{"n_layer": 16, "d_model": 192, "n_head": 3, "n_kv_head": 1, "head_dim": 32, "d_mlp": 768, "vocab_size": 8192, "activation": "swiglu", "norm": "rmsnorm", "norm_place": "pre", "norm_eps": 1e-05, "positions": "learned", "qk_norm": true, "attn_scale": 0.177, "bias": "none", "tie_embeddings": false, "parallel_block": false, "init": "uniform", "init_std_qkv": 0.0347, "init_std_o": 0.0, "init_std_up": 0.0347, "init_std_down": 0.0, "optimizer": "cautious_adamw", "lr": 0.0024, "beta1": 0.9, "beta2": 0.95, "weight_decay": 0.14, "lr_head": 0.0124, "grad_clip": 2.0, "warmup_steps": 498, "schedule": "cos", "final_lr_fraction": 0.1, "batch_tokens": 131072, "seq_len": 2048, "doc_mask": true, "train_tokens": 581200000, "steps": 4435, "dataset": "wikipedia_en"}
Each number is 200 + 40 x the weight over the matrix's rms, rounded and kept within 0 to 999. Layers, rows and columns count from 0.

# up: layer 13 MLP up, 768x192, rms 0.0715, rows 570-636, columns 64-95
# down: layer 13 MLP down (transposed), 768x192, rms 0.0698, rows 570-636, columns 64-95
# gate: layer 13 MLP gate, 768x192, rms 0.0795, rows 571-636, columns 64-95
up570,286,183,189,213,215,174,234,217,222,122,182,171,228,104,203,202,143,152,221,164,192,152,183,164,195,289,280,244,151,169,228,193
down570,191,150,149,196,151,172,236,156,279,266,212,203,163,146,154,197,137,233,192,266,179,210,196,92,187,147,152,158,243,226,113,243
gate571,171,174,240,209,256,236,209,142,188,208,252,235,275,236,167,266,183,242,175,244,249,233,199,199,218,197,202,195,263,195,197,182
up571,252,211,216,176,234,234,229,224,237,246,237,227,176,215,193,99,238,226,146,191,187,238,148,214,305,237,219,225,222,213,199,150
down571,206,171,296,231,199,322,151,257,230,206,220,206,219,236,136,174,234,207,205,165,157,167,184,234,173,141,168,153,228,171,208,212
gate572,166,179,222,191,233,282,179,188,153,184,142,218,195,228,135,141,256,248,205,192,152,193,179,187,206,162,282,165,224,214,198,229
up572,266,218,188,218,161,175,232,222,159,263,198,216,146,238,200,202,213,287,155,177,201,186,221,191,180,217,199,231,239,214,215,237
down572,194,231,212,205,171,116,189,223,132,174,197,140,245,177,192,169,188,173,215,208,214,257,159,204,184,236,218,187,230,162,142,243
gate573,146,206,117,156,160,194,249,210,263,173,127,257,252,291,101,163,134,195,236,164,191,199,257,222,118,155,238,185,178,215,135,200
up573,215,223,249,181,98,94,227,222,200,186,233,144,193,250,205,204,231,150,241,255,241,292,208,267,190,183,179,174,202,124,192,222
down573,170,191,97,196,195,122,187,270,145,189,190,247,254,242,217,193,211,204,152,217,221,196,334,174,219,219,273,195,227,114,144,250
gate574,172,281,214,194,119,205,271,244,261,234,212,221,233,179,173,192,276,189,198,214,214,190,211,211,257,125,246,214,205,152,200,239
up574,189,252,121,160,171,174,194,106,110,186,172,205,253,229,114,227,244,220,200,222,202,179,196,173,199,203,107,175,194,224,215,247
down574,205,226,218,174,144,221,286,225,227,242,269,209,234,197,202,218,215,177,275,187,251,208,179,286,200,205,169,140,271,206,216,261
gate575,153,165,171,217,226,206,161,214,159,188,284,173,228,94,212,228,183,196,171,206,179,208,254,187,219,260,169,217,132,176,169,191
up575,144,149,167,216,254,213,143,203,195,193,252,226,158,207,159,229,196,204,153,198,194,300,257,214,180,249,231,200,245,255,181,188
down575,252,211,143,222,172,215,186,196,281,171,167,209,238,207,244,206,188,281,247,267,197,87,159,304,168,189,151,177,219,173,182,289
gate576,179,220,281,204,187,208,180,251,235,179,243,173,254,188,199,246,226,217,145,168,224,190,179,177,154,243,193,178,205,191,277,220
up576,203,124,181,240,132,114,212,134,224,239,189,177,155,214,233,125,165,206,228,192,218,195,225,138,227,228,259,215,138,203,187,175
down576,201,290,207,195,218,225,171,232,225,214,202,186,198,188,162,190,195,287,230,207,147,215,130,235,126,239,142,217,145,191,267,198
gate577,174,214,171,171,248,188,202,109,225,189,212,137,161,261,158,182,195,215,202,275,99,211,141,198,156,192,140,194,247,239,163,126
up577,222,194,115,208,216,129,195,189,181,243,210,139,165,184,174,232,138,168,231,98,251,145,159,204,239,134,266,276,196,136,128,150
down577,235,185,238,173,232,74,154,120,192,226,244,134,199,229,191,175,211,250,244,239,133,239,163,203,218,181,173,159,206,236,146,181
gate578,129,270,168,195,182,182,238,242,198,193,174,232,260,140,202,173,165,203,237,248,178,278,191,244,203,231,248,165,256,215,188,156
up578,202,293,146,176,203,199,209,81,222,214,184,213,199,211,224,250,251,135,142,215,186,189,183,263,222,240,129,148,267,190,173,243
down578,211,193,202,167,185,226,235,179,259,197,311,262,193,202,57,198,278,278,246,311,174,196,195,245,182,171,156,286,226,173,172,235
gate579,199,210,131,179,251,156,241,169,116,143,175,145,194,277,144,234,226,262,219,221,230,215,177,253,196,203,215,190,207,263,111,235
up579,161,170,185,175,270,184,158,233,176,158,210,205,254,251,177,227,255,177,194,194,201,190,205,194,199,224,230,170,186,242,195,201
down579,217,253,206,121,226,180,223,270,195,149,196,260,252,246,160,187,226,228,226,211,163,197,187,158,275,238,175,157,210,160,198,259
gate580,245,126,131,194,178,234,182,256,238,248,142,233,204,182,178,256,214,257,264,206,206,274,193,122,199,179,230,231,252,205,171,234
up580,94,187,156,275,198,221,174,213,207,174,226,292,154,224,279,238,245,230,232,261,194,147,196,203,254,130,152,187,131,193,209,121
down580,227,187,167,210,173,147,230,233,200,221,198,161,118,186,152,190,157,190,180,218,188,171,221,194,232,170,185,268,211,305,228,260
gate581,228,192,172,134,233,280,229,233,104,188,216,227,313,183,152,199,197,242,127,353,229,267,240,192,230,247,245,228,250,247,189,207
up581,257,220,195,148,165,173,173,240,170,213,127,206,238,202,149,129,169,202,166,290,204,185,241,156,202,228,170,296,149,160,201,182
down581,204,219,147,257,202,302,166,177,270,195,143,214,178,162,151,246,159,232,215,131,176,194,169,225,140,254,234,202,244,208,177,220
gate582,159,152,179,199,216,253,214,247,178,203,187,132,242,143,224,194,137,218,205,153,172,225,189,170,232,175,279,176,143,212,213,200
up582,269,162,172,182,196,189,226,210,218,159,215,181,220,192,227,147,223,195,240,216,198,293,137,265,177,201,172,171,162,247,143,253
down582,183,278,214,245,174,201,234,250,160,173,138,206,239,209,227,199,178,201,106,182,236,156,180,238,236,213,253,199,204,222,205,148
gate583,198,165,129,159,150,243,192,205,231,175,202,137,158,133,189,176,193,300,203,267,150,195,216,154,201,155,206,300,202,155,204,245
up583,139,222,192,135,203,192,286,171,126,176,232,139,190,223,206,307,190,149,62,175,250,210,185,194,217,197,103,187,186,154,175,233
down583,125,176,155,234,189,210,238,245,211,180,243,296,261,243,160,177,179,151,164,179,189,171,229,269,137,209,207,204,203,230,228,188
gate584,174,188,125,165,186,222,215,180,186,197,192,190,229,225,161,244,179,235,182,151,167,205,214,222,241,224,199,220,194,182,188,247
up584,250,191,164,269,225,210,250,179,193,138,163,198,217,133,244,142,157,246,116,204,249,207,203,151,274,174,259,267,232,218,261,177
down584,208,225,173,206,187,124,269,142,257,207,227,196,199,207,258,178,162,180,131,188,208,155,213,228,193,133,184,240,155,224,170,232
gate585,131,246,194,207,236,235,212,247,203,188,179,176,220,186,194,265,185,188,263,174,191,154,126,159,254,248,189,180,265,173,186,281
up585,221,215,186,273,230,200,161,177,231,196,256,110,241,204,209,215,133,259,155,213,183,206,220,223,170,207,157,231,187,157,197,158
down585,164,233,193,181,183,111,197,278,173,184,133,257,219,156,206,265,262,215,161,224,145,206,126,191,255,240,294,119,208,304,142,276
gate586,149,256,183,199,212,203,258,175,143,118,210,268,206,205,160,244,134,210,225,198,217,234,237,165,200,242,186,196,188,218,228,232
up586,189,149,215,164,286,147,187,231,273,157,260,218,211,176,225,255,200,217,208,202,242,165,206,234,140,266,219,185,221,263,192,198
down586,229,192,208,194,216,237,226,205,250,219,228,228,191,200,209,263,225,201,212,179,259,127,84,253,258,175,202,228,296,266,225,176
gate587,249,196,163,179,261,211,205,263,264,173,227,172,234,242,281,232,193,175,190,193,225,259,217,176,181,254,214,261,238,269,175,242
up587,205,254,231,161,107,152,279,305,202,230,166,278,154,226,255,217,180,171,166,220,182,191,210,171,138,215,234,223,238,186,204,230
down587,223,136,264,205,300,289,191,199,193,225,223,159,174,170,206,214,198,235,165,238,221,221,238,135,166,131,195,233,207,276,177,255
gate588,215,158,257,107,200,214,227,241,286,239,190,158,157,233,114,171,225,154,234,207,230,336,182,187,146,181,126,222,167,230,179,200
up588,263,224,258,277,178,212,195,119,178,211,192,213,144,162,171,116,176,222,162,194,197,113,183,253,267,171,213,213,142,264,116,177
down588,225,221,174,222,233,225,201,223,245,255,235,273,197,175,204,266,240,235,219,194,251,161,184,237,282,194,206,271,177,190,158,145
gate589,210,230,215,196,211,192,227,223,214,140,148,228,169,238,193,282,171,212,206,176,162,192,226,251,221,193,271,217,191,239,237,219
up589,219,281,181,197,113,177,225,196,205,191,215,225,239,142,235,218,218,213,288,258,217,246,190,179,256,190,194,235,112,177,260,221
down589,225,257,184,203,194,156,215,155,200,129,202,278,150,160,196,209,172,212,164,242,186,227,243,200,212,286,263,159,296,239,247,242
gate590,142,229,229,195,166,264,251,176,246,199,207,215,229,163,188,189,261,249,193,181,174,250,201,191,220,139,183,216,193,256,144,244
up590,220,196,201,171,239,219,200,183,253,246,181,183,216,245,193,187,259,163,251,221,271,176,292,166,179,209,178,216,257,224,204,227
down590,189,188,228,140,186,159,209,213,189,174,205,161,258,150,140,190,275,255,177,239,151,249,214,204,191,183,200,233,133,213,264,294
gate591,190,227,213,206,222,206,216,258,249,125,145,170,224,217,164,171,173,225,218,160,234,271,189,190,188,195,150,220,180,148,224,216
up591,263,185,191,201,121,127,225,115,226,173,235,230,220,259,274,197,148,208,202,170,269,301,204,177,150,237,245,243,167,277,171,116
down591,203,171,155,210,141,214,203,155,189,216,249,217,224,172,247,204,142,189,124,190,229,125,235,205,196,237,239,155,235,253,171,272
gate592,185,285,200,217,182,248,251,198,255,204,210,195,193,296,221,271,207,270,135,225,212,195,211,261,102,290,291,214,219,193,172,167
up592,199,197,196,157,160,262,174,201,311,174,197,209,201,232,178,205,166,220,141,191,150,150,196,79,164,217,252,223,194,217,289,261
down592,201,129,92,242,209,215,176,173,191,237,231,187,183,202,231,222,267,185,215,146,146,175,181,269,193,225,220,210,163,166,186,166
gate593,184,224,184,184,186,202,185,205,169,215,222,226,196,204,152,217,207,307,200,128,212,252,164,190,170,164,243,195,188,212,219,195
up593,297,205,154,267,201,192,212,154,161,172,234,266,217,153,257,159,200,210,238,196,203,183,204,221,198,182,225,194,233,116,183,205
down593,227,167,137,245,206,313,91,206,266,205,213,116,224,121,199,182,183,177,154,154,138,184,238,188,211,182,174,242,153,129,114,170
gate594,248,235,217,192,174,201,169,143,217,266,268,146,225,194,186,205,178,183,220,218,152,287,178,221,159,308,165,170,208,256,166,165
up594,131,243,209,262,177,161,182,271,196,206,240,242,173,221,183,219,207,263,129,240,177,154,208,278,237,158,199,169,165,193,189,185
down594,193,159,225,156,228,277,221,221,187,250,189,239,220,217,157,194,265,158,203,231,172,233,136,167,232,180,225,119,210,204,223,161
gate595,174,224,141,173,190,217,197,190,196,171,108,269,231,183,218,189,158,211,202,212,208,190,176,223,177,187,167,135,232,249,229,190
up595,203,154,320,206,141,204,137,211,151,129,176,241,217,202,191,234,282,177,214,225,199,198,179,237,181,155,222,229,323,193,216,122
down595,195,198,222,180,111,130,172,247,276,142,203,177,224,175,243,187,165,243,275,226,243,162,191,211,209,161,172,142,244,200,147,205
gate596,157,170,189,172,161,212,255,171,201,240,176,195,198,161,177,230,250,173,189,234,294,225,217,244,172,212,189,224,246,190,194,204
up596,137,208,208,207,210,236,198,200,209,137,160,159,219,203,177,172,206,263,133,159,211,187,278,136,272,231,182,142,198,193,214,179
down596,221,229,104,140,157,328,197,209,197,222,227,202,180,157,227,167,190,215,187,215,175,255,138,195,223,239,234,185,276,237,176,216
gate597,202,187,262,178,238,191,243,215,191,229,245,187,133,194,203,116,169,146,262,243,196,238,184,120,181,168,153,182,219,255,230,168
up597,305,182,166,172,234,187,236,203,173,200,259,229,206,240,185,124,188,198,207,231,224,202,181,204,250,161,181,165,255,203,201,134
down597,134,188,178,217,157,264,141,170,199,188,189,194,160,164,200,225,188,230,212,180,220,182,253,164,164,251,150,212,238,193,268,211
gate598,171,259,233,218,220,239,194,254,242,224,170,238,229,212,176,206,181,183,195,186,174,176,201,167,125,242,183,212,160,146,211,254
up598,133,203,211,174,230,172,231,215,134,239,239,226,178,154,231,187,264,207,182,169,216,237,219,160,173,89,196,238,280,200,189,257
down598,184,229,180,229,228,151,209,231,151,196,218,174,201,120,194,146,206,168,194,196,194,164,194,241,218,230,269,204,260,229,139,159
gate599,140,206,118,208,221,208,208,164,251,112,200,260,177,245,216,178,241,173,203,199,209,160,210,288,214,241,231,143,237,190,111,269
up599,177,173,196,196,213,216,194,215,250,196,244,207,281,148,245,184,225,129,91,196,267,145,233,244,222,155,160,183,217,114,193,236
down599,195,231,176,181,215,276,238,207,217,242,184,152,221,241,202,157,214,124,211,174,182,194,245,257,236,192,175,175,157,200,184,169
gate600,209,141,147,189,216,194,231,199,181,165,241,201,213,186,217,298,204,175,169,223,226,166,131,223,151,197,204,239,186,258,132,170
up600,148,221,197,200,265,194,200,192,213,165,135,235,140,283,156,211,144,185,182,184,263,213,247,169,143,173,255,178,133,229,239,282
down600,252,233,309,220,173,261,156,176,166,213,297,188,213,93,197,143,269,278,192,172,208,190,118,265,182,205,191,205,221,207,191,216
gate601,143,258,187,218,188,143,161,235,243,192,248,179,195,318,190,240,289,149,173,200,206,203,228,298,158,241,226,156,171,144,226,199
up601,202,126,132,199,158,267,189,242,221,226,236,220,233,184,219,231,153,195,197,203,223,207,252,148,242,178,206,276,218,258,238,226
down601,162,220,237,157,146,272,213,193,133,161,180,245,242,197,222,193,189,200,200,185,230,204,138,240,92,216,160,259,237,167,193,130
gate602,136,215,200,214,208,204,153,164,286,190,225,170,170,215,219,269,194,174,156,204,260,197,167,211,279,233,210,227,210,160,165,205
up602,172,247,259,162,235,176,223,229,235,285,136,222,132,244,173,177,206,179,244,227,145,210,250,204,231,193,255,158,226,238,208,188
down602,140,219,250,136,137,0,269,199,190,184,227,233,195,140,292,266,290,125,234,133,187,234,241,219,228,178,224,240,131,202,234,231
gate603,237,184,217,154,155,209,245,154,162,144,188,234,175,150,152,120,146,267,209,247,121,230,175,211,150,156,199,233,195,189,150,194
up603,174,154,243,210,245,205,207,228,221,216,220,201,177,176,279,194,173,210,196,222,255,180,178,230,171,193,274,180,227,221,196,178
down603,152,207,188,190,199,185,248,198,149,156,226,218,197,195,232,187,177,233,132,228,184,316,213,234,204,163,288,227,203,220,205,233
gate604,277,141,197,169,109,241,160,268,285,263,146,226,251,224,229,248,175,198,165,284,176,173,244,182,246,245,193,216,250,241,199,203
up604,222,108,219,206,202,102,202,193,131,209,222,225,166,203,281,236,178,242,237,183,134,202,229,132,204,153,206,242,186,205,240,197
down604,213,248,163,255,164,256,150,219,213,208,186,258,146,218,239,230,227,292,149,249,246,212,216,253,240,151,211,242,211,155,87,229
gate605,210,191,142,206,229,225,170,162,194,187,246,205,238,180,153,145,144,165,196,200,142,230,269,214,256,230,221,195,163,235,199,201
up605,181,240,187,155,260,197,240,182,221,202,192,140,136,228,244,154,225,245,254,199,185,278,237,202,138,202,211,152,232,272,167,244
down605,240,159,155,246,265,103,255,247,168,182,202,150,255,243,175,200,195,193,191,230,203,202,204,204,287,257,237,190,215,220,204,258
gate606,198,251,199,208,139,234,240,176,183,124,199,169,150,184,205,265,147,214,168,241,181,208,179,197,213,204,185,177,212,212,227,182
up606,164,241,168,198,207,261,180,175,257,183,181,238,239,226,156,170,177,264,196,135,218,181,206,179,130,222,219,227,175,199,202,282
down606,146,296,234,162,173,257,257,199,220,249,279,204,188,208,179,235,159,201,203,205,213,165,266,190,192,195,212,154,235,269,154,193
gate607,202,226,163,179,183,179,207,191,234,226,175,191,184,177,88,241,264,252,215,217,169,139,187,158,221,167,275,155,228,250,145,204
up607,263,170,200,204,287,227,146,234,210,211,247,257,143,178,174,231,161,178,167,226,196,155,226,216,191,291,211,215,145,197,213,252
down607,191,161,192,241,200,161,250,243,212,198,204,219,133,232,190,175,250,177,143,192,211,199,236,213,198,135,271,233,236,175,158,215
gate608,219,287,246,213,161,222,227,208,142,244,246,240,235,251,209,186,225,183,172,198,127,235,172,186,150,160,141,136,192,191,193,201
up608,197,160,163,262,222,216,219,206,127,262,241,262,186,196,286,188,245,203,227,158,217,232,175,195,177,247,216,170,194,156,204,266
down608,168,212,137,197,172,204,177,151,234,235,153,223,210,205,194,164,257,178,213,182,214,261,199,227,141,241,227,141,134,285,186,242
gate609,242,237,195,229,275,246,191,191,227,224,156,226,115,204,260,233,200,243,194,201,193,225,215,249,225,124,217,183,229,185,238,250
up609,220,180,201,247,235,134,150,88,150,194,202,200,264,202,184,160,248,196,243,246,209,253,188,198,176,219,174,233,187,214,128,202
down609,182,204,136,205,184,227,299,211,172,210,235,201,207,202,172,167,201,284,185,170,210,252,195,147,204,188,223,224,163,312,197,239
gate610,239,197,180,176,134,188,256,190,183,215,240,209,168,139,191,224,228,205,151,218,237,217,197,250,227,173,216,173,205,171,182,212
up610,184,194,209,180,191,199,210,195,164,270,136,206,189,225,227,204,205,192,230,192,222,247,178,203,192,167,192,175,151,160,191,144
down610,195,195,214,160,295,323,250,228,203,198,122,167,203,251,226,177,235,180,221,182,216,177,253,180,220,170,274,166,113,254,231,196
gate611,187,167,164,190,143,193,182,210,164,239,111,189,225,184,207,241,237,255,234,285,153,183,244,231,158,128,297,227,249,233,178,222
up611,117,182,203,167,230,142,218,159,160,221,201,267,192,135,190,265,214,239,201,256,208,234,232,239,221,213,209,268,206,245,177,101
down611,194,183,200,215,227,188,172,195,203,122,125,226,182,207,244,156,169,165,170,245,246,228,224,180,212,163,246,218,225,165,204,193
gate612,169,174,173,190,140,222,187,203,225,245,179,230,188,290,199,255,227,172,172,229,244,208,242,183,190,178,183,150,195,165,207,174
up612,157,206,267,190,222,184,218,152,167,211,94,254,237,243,180,208,238,204,184,189,204,204,218,224,216,225,248,219,215,172,203,225
down612,230,212,232,219,166,188,153,219,226,225,279,147,192,215,281,173,236,198,172,246,227,157,171,219,173,232,231,125,149,218,175,208
gate613,181,179,164,188,231,266,206,187,249,151,107,256,267,145,137,122,210,256,140,198,237,228,229,196,156,257,173,199,218,187,269,210
up613,250,211,253,241,202,233,159,144,221,175,205,229,171,227,230,219,195,169,143,218,245,210,239,208,237,178,134,125,172,189,214,172
down613,202,235,268,233,119,156,217,268,217,190,236,156,267,187,190,220,209,148,228,214,244,157,203,201,250,201,201,217,168,232,237,145
gate614,191,203,167,188,101,222,212,179,123,252,140,189,102,215,87,228,146,285,191,216,179,190,233,130,179,189,217,280,245,284,65,234
up614,190,218,91,151,239,228,164,148,191,275,229,242,154,245,195,213,245,282,223,320,234,181,198,184,138,162,274,302,200,188,233,204
down614,207,227,198,186,202,175,224,220,222,148,139,160,145,78,224,196,226,203,210,257,187,137,173,247,164,200,206,259,225,241,133,205
gate615,195,228,199,179,201,188,218,219,164,197,227,208,196,173,178,226,225,210,223,232,249,154,218,192,185,191,255,217,194,191,211,199
up615,198,192,219,169,209,179,203,175,189,222,271,257,234,206,201,181,83,232,204,230,200,184,239,147,196,246,170,247,250,291,227,182
down615,112,96,196,265,182,221,223,266,223,204,208,192,186,215,248,252,174,221,196,160,140,221,177,218,260,220,185,209,171,229,206,166
gate616,134,240,192,186,172,210,178,133,167,162,245,194,234,139,122,180,177,246,186,201,155,264,259,224,184,189,208,184,176,197,240,145
up616,171,210,188,157,140,204,149,111,131,169,138,233,224,246,151,275,149,293,188,215,136,178,246,223,178,189,179,178,171,212,180,153
down616,241,148,216,138,236,199,218,211,178,228,187,237,219,202,212,255,172,240,235,227,177,115,202,208,161,206,167,209,209,161,240,204
gate617,129,224,220,177,207,192,200,235,175,242,149,175,132,142,192,312,199,219,211,175,175,204,167,177,158,186,196,175,174,204,281,244
up617,244,233,261,202,233,206,217,203,254,213,234,190,177,157,226,198,252,161,190,226,204,262,233,260,180,219,151,184,123,238,207,211
down617,200,183,177,225,250,185,125,210,155,251,196,220,150,200,229,187,171,203,169,250,190,187,238,204,194,190,245,151,268,167,177,166
gate618,173,155,197,215,68,236,168,157,165,191,224,189,184,176,169,218,206,251,241,187,207,216,162,199,112,148,242,200,275,183,159,215
up618,260,197,203,190,145,260,245,261,203,154,238,257,258,165,172,227,261,203,249,183,257,227,172,195,219,233,197,161,189,229,183,252
down618,209,152,170,170,196,158,261,235,162,206,246,147,185,190,223,260,187,237,198,179,201,251,163,195,202,167,268,208,143,216,206,240
gate619,219,194,156,145,227,209,190,140,197,231,214,145,241,240,160,206,168,253,121,153,220,230,194,172,169,208,270,246,255,114,226,193
up619,247,136,148,178,175,175,187,112,214,120,193,208,258,241,246,201,185,180,169,231,201,227,188,169,187,239,189,141,205,259,171,216
down619,155,159,225,245,225,438,187,239,234,207,216,187,161,212,273,292,167,243,219,157,180,255,158,201,216,199,233,215,166,189,237,222
gate620,217,206,196,175,203,186,246,165,251,149,240,190,197,172,205,241,230,238,218,221,166,248,191,187,203,143,237,230,157,206,207,185
up620,199,177,196,271,198,200,181,223,210,192,227,202,301,224,131,221,186,207,244,171,207,200,160,222,154,165,234,234,198,238,249,185
down620,176,201,153,180,236,284,270,193,191,285,136,164,156,254,204,185,247,160,224,200,214,221,135,219,227,177,184,203,200,281,224,164
gate621,204,152,181,221,255,231,247,209,216,152,210,258,159,246,269,210,175,240,192,244,141,222,160,207,185,178,246,94,162,190,221,115
up621,186,205,239,233,246,183,258,227,209,185,182,153,215,207,183,226,177,191,135,205,393,178,192,254,227,257,190,232,201,241,182,235
down621,191,140,208,247,201,175,173,174,247,162,202,205,165,211,215,235,160,183,271,288,223,206,189,235,208,272,202,221,309,228,149,178
gate622,170,219,276,257,213,172,193,220,238,186,143,222,227,220,142,195,258,209,193,154,243,180,208,267,190,239,181,275,220,154,217,175
up622,174,191,153,213,161,130,177,183,180,171,230,219,260,98,189,165,123,228,137,192,220,168,195,222,133,199,170,244,174,201,225,226
down622,181,182,124,237,180,225,181,160,146,236,291,146,175,98,226,191,271,160,225,243,219,254,219,202,208,189,236,201,147,266,206,204
gate623,199,161,189,248,226,164,165,251,194,229,198,163,214,196,237,213,77,196,201,190,225,190,178,221,188,211,133,187,198,168,211,202
up623,179,196,226,191,221,208,171,217,253,187,237,212,260,187,245,180,175,174,147,197,240,220,231,110,189,231,189,135,166,240,193,252
down623,193,213,173,220,288,68,229,229,211,230,140,150,194,190,157,198,233,119,205,262,157,142,275,162,161,191,273,210,219,212,197,169
gate624,206,180,165,169,143,194,188,204,197,219,161,154,165,187,173,196,180,294,225,183,135,209,210,251,221,211,182,199,201,244,165,216
up624,204,198,196,192,268,188,178,215,236,233,133,179,227,230,152,133,196,179,123,238,196,173,234,247,207,188,239,219,268,238,202,131
down624,225,177,111,160,219,365,195,205,158,259,225,211,207,221,201,192,211,183,199,270,205,150,145,173,182,204,209,224,163,170,191,220
gate625,142,258,209,159,242,170,263,258,212,277,212,213,128,187,150,143,220,245,218,219,252,224,225,234,187,200,278,243,222,213,134,237
up625,184,202,127,226,248,198,189,219,274,164,292,247,112,170,101,198,227,247,233,233,234,147,170,183,216,179,143,220,214,267,115,164
down625,214,222,250,180,260,213,188,106,239,221,237,200,226,236,130,225,206,193,261,114,239,198,209,161,203,284,192,197,143,249,143,213
gate626,163,205,161,230,206,222,204,184,139,192,273,213,192,142,217,157,182,219,182,238,256,232,221,219,134,174,274,193,243,152,152,186
up626,199,189,246,194,200,237,163,252,249,215,157,157,199,232,223,204,230,188,206,169,226,186,228,282,200,163,206,177,204,199,280,183
down626,138,82,153,154,224,316,223,230,269,210,290,185,231,212,174,203,149,234,173,243,140,223,275,223,199,107,164,190,188,217,226,243
gate627,240,218,194,232,177,176,223,234,250,174,187,167,226,191,219,248,153,172,212,180,247,220,188,163,206,173,200,233,140,201,227,188
up627,214,187,169,244,201,169,188,219,259,235,185,212,190,199,225,190,187,155,179,182,222,175,171,208,137,181,215,158,152,247,237,235
down627,177,171,221,101,166,151,237,264,164,138,216,188,189,197,188,183,160,248,263,205,208,205,240,229,168,205,212,195,250,196,195,151
gate628,198,225,145,189,180,187,177,179,173,220,165,220,206,251,157,194,169,130,184,246,271,258,212,279,188,180,232,236,143,186,173,196
up628,196,204,140,267,102,174,155,212,158,211,224,230,252,173,165,205,238,160,250,207,195,194,165,278,207,226,192,209,187,214,225,169
down628,246,224,178,135,164,39,202,229,185,165,170,204,238,244,204,298,97,192,210,192,151,239,198,97,171,202,206,199,177,244,157,137
gate629,175,213,208,147,252,235,235,184,228,208,159,203,286,165,188,127,224,248,251,217,113,234,211,209,231,227,206,174,152,210,280,170
up629,186,148,276,185,139,196,183,224,150,241,191,163,196,149,165,268,199,147,247,75,175,207,203,217,218,147,232,214,247,210,236,189
down629,192,180,213,175,190,69,269,150,242,277,205,159,253,201,258,208,277,229,218,295,235,250,199,157,194,164,201,118,237,262,158,219
gate630,250,281,257,212,226,173,192,223,256,177,167,213,191,234,214,161,235,165,243,229,181,202,162,228,248,195,199,236,286,255,177,228
up630,206,184,205,222,183,227,162,191,199,143,119,242,211,271,188,169,164,217,176,109,237,255,203,242,197,160,180,181,114,275,222,151
down630,183,74,148,188,177,87,232,161,136,241,228,152,136,186,193,195,241,216,190,209,210,168,227,269,178,148,238,223,162,173,232,224
gate631,192,139,207,240,154,227,185,133,192,191,208,205,155,177,156,251,238,215,249,212,146,169,211,214,265,168,174,258,238,190,196,155
up631,154,210,164,166,202,206,216,238,168,158,187,256,181,165,200,291,234,173,230,192,185,169,208,232,229,219,165,141,199,222,207,183
down631,209,226,180,247,215,222,204,211,217,223,223,196,192,269,215,132,165,227,229,162,197,217,192,195,170,168,194,257,185,175,236,141
gate632,245,215,192,123,167,183,195,186,182,176,169,163,123,187,255,184,171,185,225,153,282,250,235,197,230,250,189,155,203,248,154,252
up632,182,207,182,198,186,188,240,249,238,185,192,188,156,176,255,187,184,187,183,203,251,117,202,247,110,181,153,253,146,155,128,213
down632,214,224,199,215,263,146,196,193,230,163,201,168,163,177,216,209,145,183,182,208,250,257,220,187,225,153,174,184,183,188,226,170
gate633,214,242,235,201,200,236,209,182,192,139,192,211,177,203,159,205,166,233,159,170,149,205,242,196,176,223,152,215,217,197,199,221
up633,170,124,175,184,159,210,212,167,224,283,171,237,223,184,189,210,210,251,178,268,192,233,239,229,168,221,217,271,204,224,180,255
down633,170,226,212,159,143,215,278,173,183,230,159,214,210,190,173,196,138,186,214,309,113,241,286,228,179,193,209,223,215,163,212,228
gate634,185,205,95,163,174,207,255,171,207,184,119,174,141,169,177,199,214,219,274,204,143,314,268,192,197,191,164,172,233,223,194,343
up634,162,178,249,176,195,195,221,135,160,190,142,148,225,283,234,263,225,183,290,224,201,234,194,180,204,242,177,173,161,170,257,176
down634,238,192,215,224,230,281,298,190,202,251,251,227,197,237,186,180,140,196,128,189,212,123,175,232,208,196,205,223,135,207,208,179
gate635,204,181,220,193,258,200,157,188,248,200,198,187,187,112,169,160,234,229,195,156,114,177,175,198,158,166,266,256,185,255,143,243
up635,212,225,231,225,208,196,201,209,194,238,122,201,222,168,219,262,149,233,169,205,149,200,184,263,271,152,189,218,206,142,225,220
down635,154,193,156,140,251,132,254,157,186,198,222,239,198,250,178,178,206,189,213,190,204,179,183,200,167,279,215,246,142,183,127,172
gate636,198,282,214,187,156,176,166,211,127,130,234,252,219,202,211,199,156,204,162,211,250,200,191,242,168,212,245,215,289,210,157,188
up636,203,211,220,199,215,203,142,222,216,247,224,139,177,157,175,204,192,211,216,193,148,183,171,223,218,191,149,224,197,196,200,182
down636,243,231,221,148,235,341,271,217,244,285,239,192,236,225,211,124,249,240,200,145,186,204,260,112,229,224,221,202,213,243,284,205